{"head_dim": 64, "d_mlp": 768, "vocab_size": 8192, "norm": "layernorm", "norm_eps": 1e-06, "attn_scale": 0.125, "init": "trunc", "init_std_up": 0.0306, "schedule": "wsd", "train_tokens": 114300000, "steps": 3489}
Each number is 500 + 50 x the weight over the matrix's rms, rounded and kept within 0 to 999. Layers, rows and columns count from 0. Numbers have three digits each.

# layer 2 MLP down, 192x768, rms 0.0815, rows 43-142, columns 448-511
424490435503527465507447515426520551484488387482501581455483519464585473570516482480476474412434539540466473544476464610500535518404517474560504522477402458514528458525492600586490488481518488
445499519402503478533606480534478521434562508524551485412472415474518403577372448426553420563517457525446454483487515502492565478525405508542483504536520591506467448462525517599490536504553485
485514462512542435533435495580659468559509492461492574440466458512499577463467498528504564486534522469437520489496559457503489465399560517521519546574502540443564551486525476535436511451419523
447419516460473485528500550525434466416445449627444487391583548468462535472468507496495495484407499477470543474508528524486452541464471558523451495471533417498508528512546509554543501463394453
583651512508427540478519482547483459517466517491491467427478461502501552500545507444428474455421442481483497421523429533405494487479534425499470524530437527457448350492583496500441462409489513
494436529510395464533479455488477463537563493570482497519520488511419601424471529428578493494620523483438493509531544455502434475421440477431513567422572446487507446455452434560377458493456454
475575505457451555479549525469460472422450525510510468564517527447445550523449468542591515392511543603515440493478467560538496506558483546499539509439507532459555502475445476484525440526495415
533499584473490400528614418469405476454540419553505545448489476412457581393453489489605516507514451487518453489478481518516533514506571465578572543459559443485427507546524531443470510610468470
578499546543454503477585534395516454540519501505553473496452490538471428451495444566495548519457562538613604474510460377492455488475475447472529500530542506461414405512567532458415489515468564
447553474463479494480510511527537478499505470423560480530493520464502478444427541484543530523565567496432584455480462553471546474521567510409565458525502532536447525522474511528515514475441478
498560513473480478422516468485501517579420650503463512569522527540509377529578567611565554464543473497419489498482510390508516579588512532469559482476535514479599458511491545454488530543524449
327414471519592445478532587460502466394499537555544477509412537497486546413466324472395514522524541602479537594494505477502518522469401557436530471510534512425574491466461527465489507488503456
537453464472533474536527533453527433417530472402473446522518483472345504498526440510500569530559505494490483577481525483439441500498452483544475509549447456461431530382518487568491510554491496
456556508488508472481426479584522544536541500451420496606521547523485564525485489514496518614494572477538579521494627477385547442518620561414605482624579516579561493486495519631420488429476511
534484406469428497547450600476443455421472447514478564490457449506468533453510553467560467411554549518526441566511457527460435564484459560595448481561545505310448570444484488563514494489445549
479393557540501531513434454482523506445537438524584500510551516458415593450523563498483413598398510518575465497463388529501493500560457455439585445509483506428398625451512551447470507460456422
576579479498515572474466505593486496459444531505531527493536520511448502534607540460489430427528467520465436483523548412484473517454468502501565492424541508404525433501503499527522489477471480
478446504420455523502410468578476484400531435478548478506500504523533463529532499510422561413520538516548514476504572497424491515537483464558562520551521550469465437511434558500508464516498522
425538516538547465547529462431495479527463567550429482445480534525392584546416473519591531491469505348439505498495535495488555472381451478651550486526512479577472515513435567532482518458497455
535472462524512480499597508558524481422481467424513579552504545506467473567525504583432478555560479450505556517492478557518422496541408467453539431516536512486484600505461528447666485437523491
528532521466406489443468559390579466516538531592486440532468524503549484446541331523473486520520523408490569505522604412493600526466396458555420481528403503440466540560468475592442466652505460
543506485468513515460576576458528469385512539501520585383452510412531477553480407509435537389440484590418468479497459555505524518608600473475427544523567468447604428407499492495553468489485524
513503572458465490527492433537550488523492587446568481487490423516471539470428457383405516565525540515589470559499494513573511503416557482463527419405557543486455557539438428418535556516471524
454523529452497494531461380561452533514518506366420452503505467506521493385425555477507466512530500407545433595472506544474495489520491483544535489513471455424472406434474490493480537504443529
520522569614473541496563526566503551595502477503431499624451556492445515462543498466543525525474510451529360479508497507564569488535499516528561470459483544473525472474514490549416487442589538
586453463476477572543518466522459428487539444516513540604479476519595432402510454609607476431483553540473475582504508493542526514548431490599448517470560485482541566506543490454538511449472466
424501497473523424534536626510560480480509414508479477475517497480451511589533500460502396424499510553452567442467519481493439443442613557552545567441419587511446541576429480538546478450481476
455514488598451515438455507391512531506521583436473438540536556469517492648440443473502485614416563496588520491506530489493493530459490529532454465418489562503472440516508517471491519474497423
465547495525547462503479441554518458471544491422514496492624471473475500399578423608528495492570555578367476605536442492504519482472508510556527548627516555450523433508418472520428538465528474
469540519514453552496500598535535561431485567519433507535464556543525468525521511539582538540455609490469498537458466476407473510468509569481547464462541548526480627545448522453540482473490500
466397467503490402434475532597534415512504522589486555449503474508548498444454491440549521533430535513525436503479583473538519549478575459393495535484493516559504516518389486553612454390511568
510552529493478562526409547466505450469460524409438504494534485535490506536529582527482494438558540482487506497494449529468481483653477469551579504522502514475498502530461583522573551434501467
438435489477506504530408485454504577533448588589538541410501591477443450473562487469493459496380508441533493556505550449466470453535511442486489440549417491591540498564541460517475462521418470
400459513517480469481458582500433494545460538547538493465434492499542494504453537471572437449403525515525523551488404509534430419443473386558590534488484529508519417523453429552536475504480456
550562522461501486476683571511508520616483393514487597536543537514431438456471544498418513501532515439325561525479395594468522457583513409471519438553528530575472502516458483450385547510567506
427476510540575531520464514435460527521516500429423487539563483453553570653489491531392504470542518510572398497517495499415496614514564563490478487467501549536501613523531490502461484628442526
504457575531521467497425430518477490471577485528436388526537427532477485488443500536508550519493413481533465592470420391431519497544494537561358497512444495503425459489514486519557541501480519
420520490536515465481589542480556462559458507524424464492518556476402480452475561501604455429426495497481471427533529494561541476565594395392421505489460423509528560510542501440490478521539454
556479485456452484469475427456447560463521556516504408504504405505453554573472443504425487556532431438529553409490509447450410485591489489506503487642427500426438476570506498434501580474439494
614510491427621501524572568493500457507533556568428476552489525508462434585455510473500498501508427536486424418494544511532473499471571455516431497483447487411455373501541519465576476502522387
500544508493460505468436502509397537563475526485492564490472529522578574475570578511501479419564512438477513451471521555567584485475583478517631551517465463503561440470600607585585561497480483
602475463473430531508502629525527469558513548488524513525434513482498597493510446485455543533588552480518589533469637453393486537518464431464531479438548441514514586511545484585500531539432529
413477539438582575528438408591505468478422454522513509375563404558647501490437571428430436597407463547536542420509496533511543450489514446514589553482522571529488487497554570518501494566608493
527515507501536445508443596519520429519513537517396483455512529505499445502457580499552509461436412400545477500490518483555445526614479532447469524512458467574459503663553488502561500496545511
565573516447463543502532438632540521498475509539482510470508569564430468431520542570502468447521459413544535474500420538540446438510480546458511505492495499620554374567599536519513469498550637
501371506544573528516453565536528475514498562528494566519609551451495498644501571498536514547495473524552545558494410504507499424484477469469416484571532520527456526508508577527511479558569501
553448552506472545439479525548525625554536481371433577523488505524470485451505521546495507614467424448486537531475548476517532545460438482443543445567542433490405565498571569453439505550516520
598465448583580587531504554515439552400527545503481481521504508509493517541435557469569502502557429495490577578511449470457528569418481444569469537638533472534470481549563485591447445534524520
514445412511555538469467438541510453435501591512445444474512525477558506585523500497497450544421548452514518446508483519492537442517593511460569509522535572506394588510519570506482474536465424
554492500524555524506549561418567511439450370438528516441501513499524440466449397493465502524474416536470445523474435469484490440364478482491385420528500455453427403400458473462374470518400517
513487485536555528525485492479502512508494428547515520430577494456489439565437547547425549592533466498399416527498501518427531523459461515456546492483568413571528474464511512414538516540503511
510477549495464552498531472460527530485486465510565399484443522515530562479504394505502456469468497531601613491517493563510456502486491433441493519543484455473516445488506528449461507591520542
543523482589513457475406510462509524487524571559493551499451543437547519543489456493478479488435478455485578557493439439427457476469558525399489458513456447498518549505450521583451573450500445
497499522447506520469512614537551555433494482428462465496503549484494469516517466555475513642590428493593529494470485406439469522374558545448461473573517508510434492523449449520481510503543486
595557521598494457603500503531492483441554480380458514450435460496469556455506471490418514507485500564494524518516492421475519555476456495612501611502560511458545520561567485521481481506510431
497507406470468501550446411632505594461561619516545491396555495499493515547486471436507541469507506555460557527522491425463482581457519545511497534399475504473505580536521561605340503529496573
475405464522583444473460475518536562530462421537575449521505478494580485467516436527473495491506504437554422477491584575463457407411444448562572505393460569501553361554474483546493473490486535
552444536482561541511443459475601554476505484508510455523509506468481557526532404415502540487549514534374476438544509547518518583489520475542487521518513507570511549455488503538486472408447536
463392539552395534518558335454497521410503504479489484496454501510533458546459582498449442505480502508549460499523598463523421525459480470587562513545398576474448539491491508454423496406500455
408545519494470523517436415505556579527466499476494517545490476533484551617617656485573450470473449523443421469512606389588463491543537399519468430493468576505583497465647459348435577530519521
501441486586402509534499576564452497487504471490466511562528493581501522469443330531481363464465444498526450361527534551442435478535509465508582493414523412512493505403489469518519584535571543
478522541494501500477503474453544511505514550514484499556423492503503517430530567550508476524560586435528432484526523596530497530391381539417544545411505511507497622495512542503577503484518499
469550460454470618455475379399530511475491529435429474493521580502502451470401402512430622590597400523458510383518458473522518547344549516487535522546465477402496597395389519447498485478431447
487495517441490444481483475518425509494490575403503461413561480494510445442511517481531529443545565504500406447531465470542478521432456417448504498437549489540491627386533450419482414381505503
448531494451468423504629560450433475539423512484558520522530533467530550498480553560493510446531553503478446555468531523440526447489525407535482490523520552557612479467480549433586538525515541
568444472418515510475463518561437538487559442622471507481452558513481451427502628468544501522582360535507501508503507443516544481585564490466497471488476507537495529381627486595525484386480556
599416497488404464493557410429541492477479497436509443512512574537505526462504538476529529475514487525515506429518520498464524474547469501446524517361403531519388555486397501340489428575486467
438467503470524477421579400433456498401515559573572529399484569504477484516523597395424463512420583447563509602500532545515465539390540523453612472630543543398492475591466498469590588470551451
524499435529480485557495363519527492508593485499537479550511522518521435571526542439519400493492479549573586515489491468497537465568549555522439502511508512465422617551452541466439522551525522
561469528488429488513444443509582466555478540462470530458566462519421483531530504501509563419382345463482515534496524514613432538489648503634498505448454494536492529481522454573486489465515549
428514497493531484518527584493492450435504559496497486472527571556540433438554482426489589478449461582512531512495551524540612500618488515474515501575492470471545416472546499413437610474470511
497540461461479481524494560425511518504436455437508475529477521491488522506491537447491430503495541529551440557471449525543527492498517555547468443545516455483524457434521467431472517600535504
464457467450602596461643531400471427480478643505520418567403449502586479540488565419477505580463487561457596579530496496452549512416522505487439510440475507570499393453523468613490430516532513
487420539529463478499456399509477559457470553572565467407578482461627527504365430476474390605528432442447461482512442462465556510530598587608513527562549523448371485512473459517584548534520502
418505490534492445519479389493395489525545514560485574540503641462446508505496502525541481606444530525553455609493492515519491546532361477571488487456531478517530598475438528523479469511473462
513576476431427477502552420447422577504485596411554487558464499462422461515477540517538586496500480504533521573515525528456541503461479452467512463548490492518582585330544511421413494539520542
394485479568551520433609573502482412536524538534494573556497506580484463529489527603487463557434450612515523516483511540482464473486556549556451575500468521490524429554538425405518515583507649
465557469577536530489485471520419546471550544380519497492447507496549402397463541513519499580472464514444557505498480543521454447518556389480483458454504549508503520479455501441654458518484443
455499516507484514516472411493524537511526556420498473526505542550424481418499481573529565502394424486544573462490468475529548546567391605438521512488569471467522437588493496436478451498428471
495539495499473458531444522415540499541506415561519381458568547539550611484546490520459456474485548584503499395523454555544487428614454561382577533599439520441460605447421461512553525538486495
465507433516418497488388438543483471509528575553535467561412472560468490593504641488523524559536576434508478477461492575363486488482338484526474446512509562483391642438577441461549509512463422
497533536523420587501660524454498524465428499577540516455393539481425519496524501475432525464612510506533444426496436562412544476462519449487528470425433441515457388564401544549578402471457527
345434485595508457539465437508405489515511500442540610588517518502604482502492624453511570499447540542538431543504447404500468459571419442475416530470456439533456416466505566505478463546495511
573410511573473549500430473510458470509466429531506514445494422429543458484483466505537489571432546485367516491481468550515415562490458481568548578456469484492527444550474550539509526466447466
482451459515465511494356552484507518511523574426470485459416584524597500550515504521381517530477490431551423464473579452452486521523353508486545447392466492509499458440453476525564510472459558
554512492570542475522553450383492480533466499560483494560423443532426549504506493461525500497450501480434556503548575501525495554490493526563493515539457514518497495556448626510483449448545495
486527522473492505558571454501515497450514440426474502508564550463506482565486448541438496447431506488444541532507518473492518601516473543571465502489477503491463511543401493506464506563568431
561491523455489483477506493454462548483512569561503471541493499497457507477508530455435506426527560572453500525525602495473570457473550500549439514548468486466524505540436463503484567461525539
471489488454422452525505534464486431422503517476496398515462477424529516504435515624479396506563511482575470425477437534532460453509458470677468467451476506445469536483569517530548512551440487
565454457501476509511602411529594493564572534425531488416447496464475430446432543492536492382433477521521554476487630479451483545525554473448511481481508506440400524482531455476486538485499423
529464467458487445505422432570475467541528546565459498475565492475482539589584530549500519507523510481471487458505372533551478469609386486531455475514564493474422466429467509465464518523525528
505504474473499493572430454568424545518523451456452482526530486450500506470450507537451483602674584500545464490497412432484603470455453424573495510538582406494399563516481391491553541548470403
460492569554511489492346471523507511561498450429423547493516526574564558550462526481491514503566496509597460469547520472498477557514464480524495456550490471500538428490575535501563495533524550
459506593491548441439506632461493524563500473400564457428469459443628541556457585458477493496513494499469596442494562479472484460473534521574524483491488575602495435497526538437492501500512591
507479518489533438543435548474485507566462484497502482517472543517477502383402547510589485533517424519499557547495607411601520460551364512573431472488504551441441563495507474478540491431470490
483534495522539527423587534497546474589455428466511591558546484500578449494463543511534545428486491553365460471455430503395547479466545520466589558498538486405477592476471541505460455486515491
549539537558538524516431400524462498540461618468518505586481461498485553515560511614458551506534495505526521513505547381476486542500403480469436495562574484452526578451509492434442491415490448
569548479502469565544536563528535519461479481499528502496499506539540480409420461542512546602587573527458548517517440515526516537459475565436391458538465498496575396492475538458502503430509573
522583472466553515469535398628598409523541508572531496440478536469475430405607491522523549503602492521414465442482518511519602570508573509543513450475481537537543462504466451524490545531435533
511443452478479452492558571530529586607511500642516452507498502529591561460479515579511533448483553505530517510472445646514496411516500527490511469532473602512531502487462496520459475561467568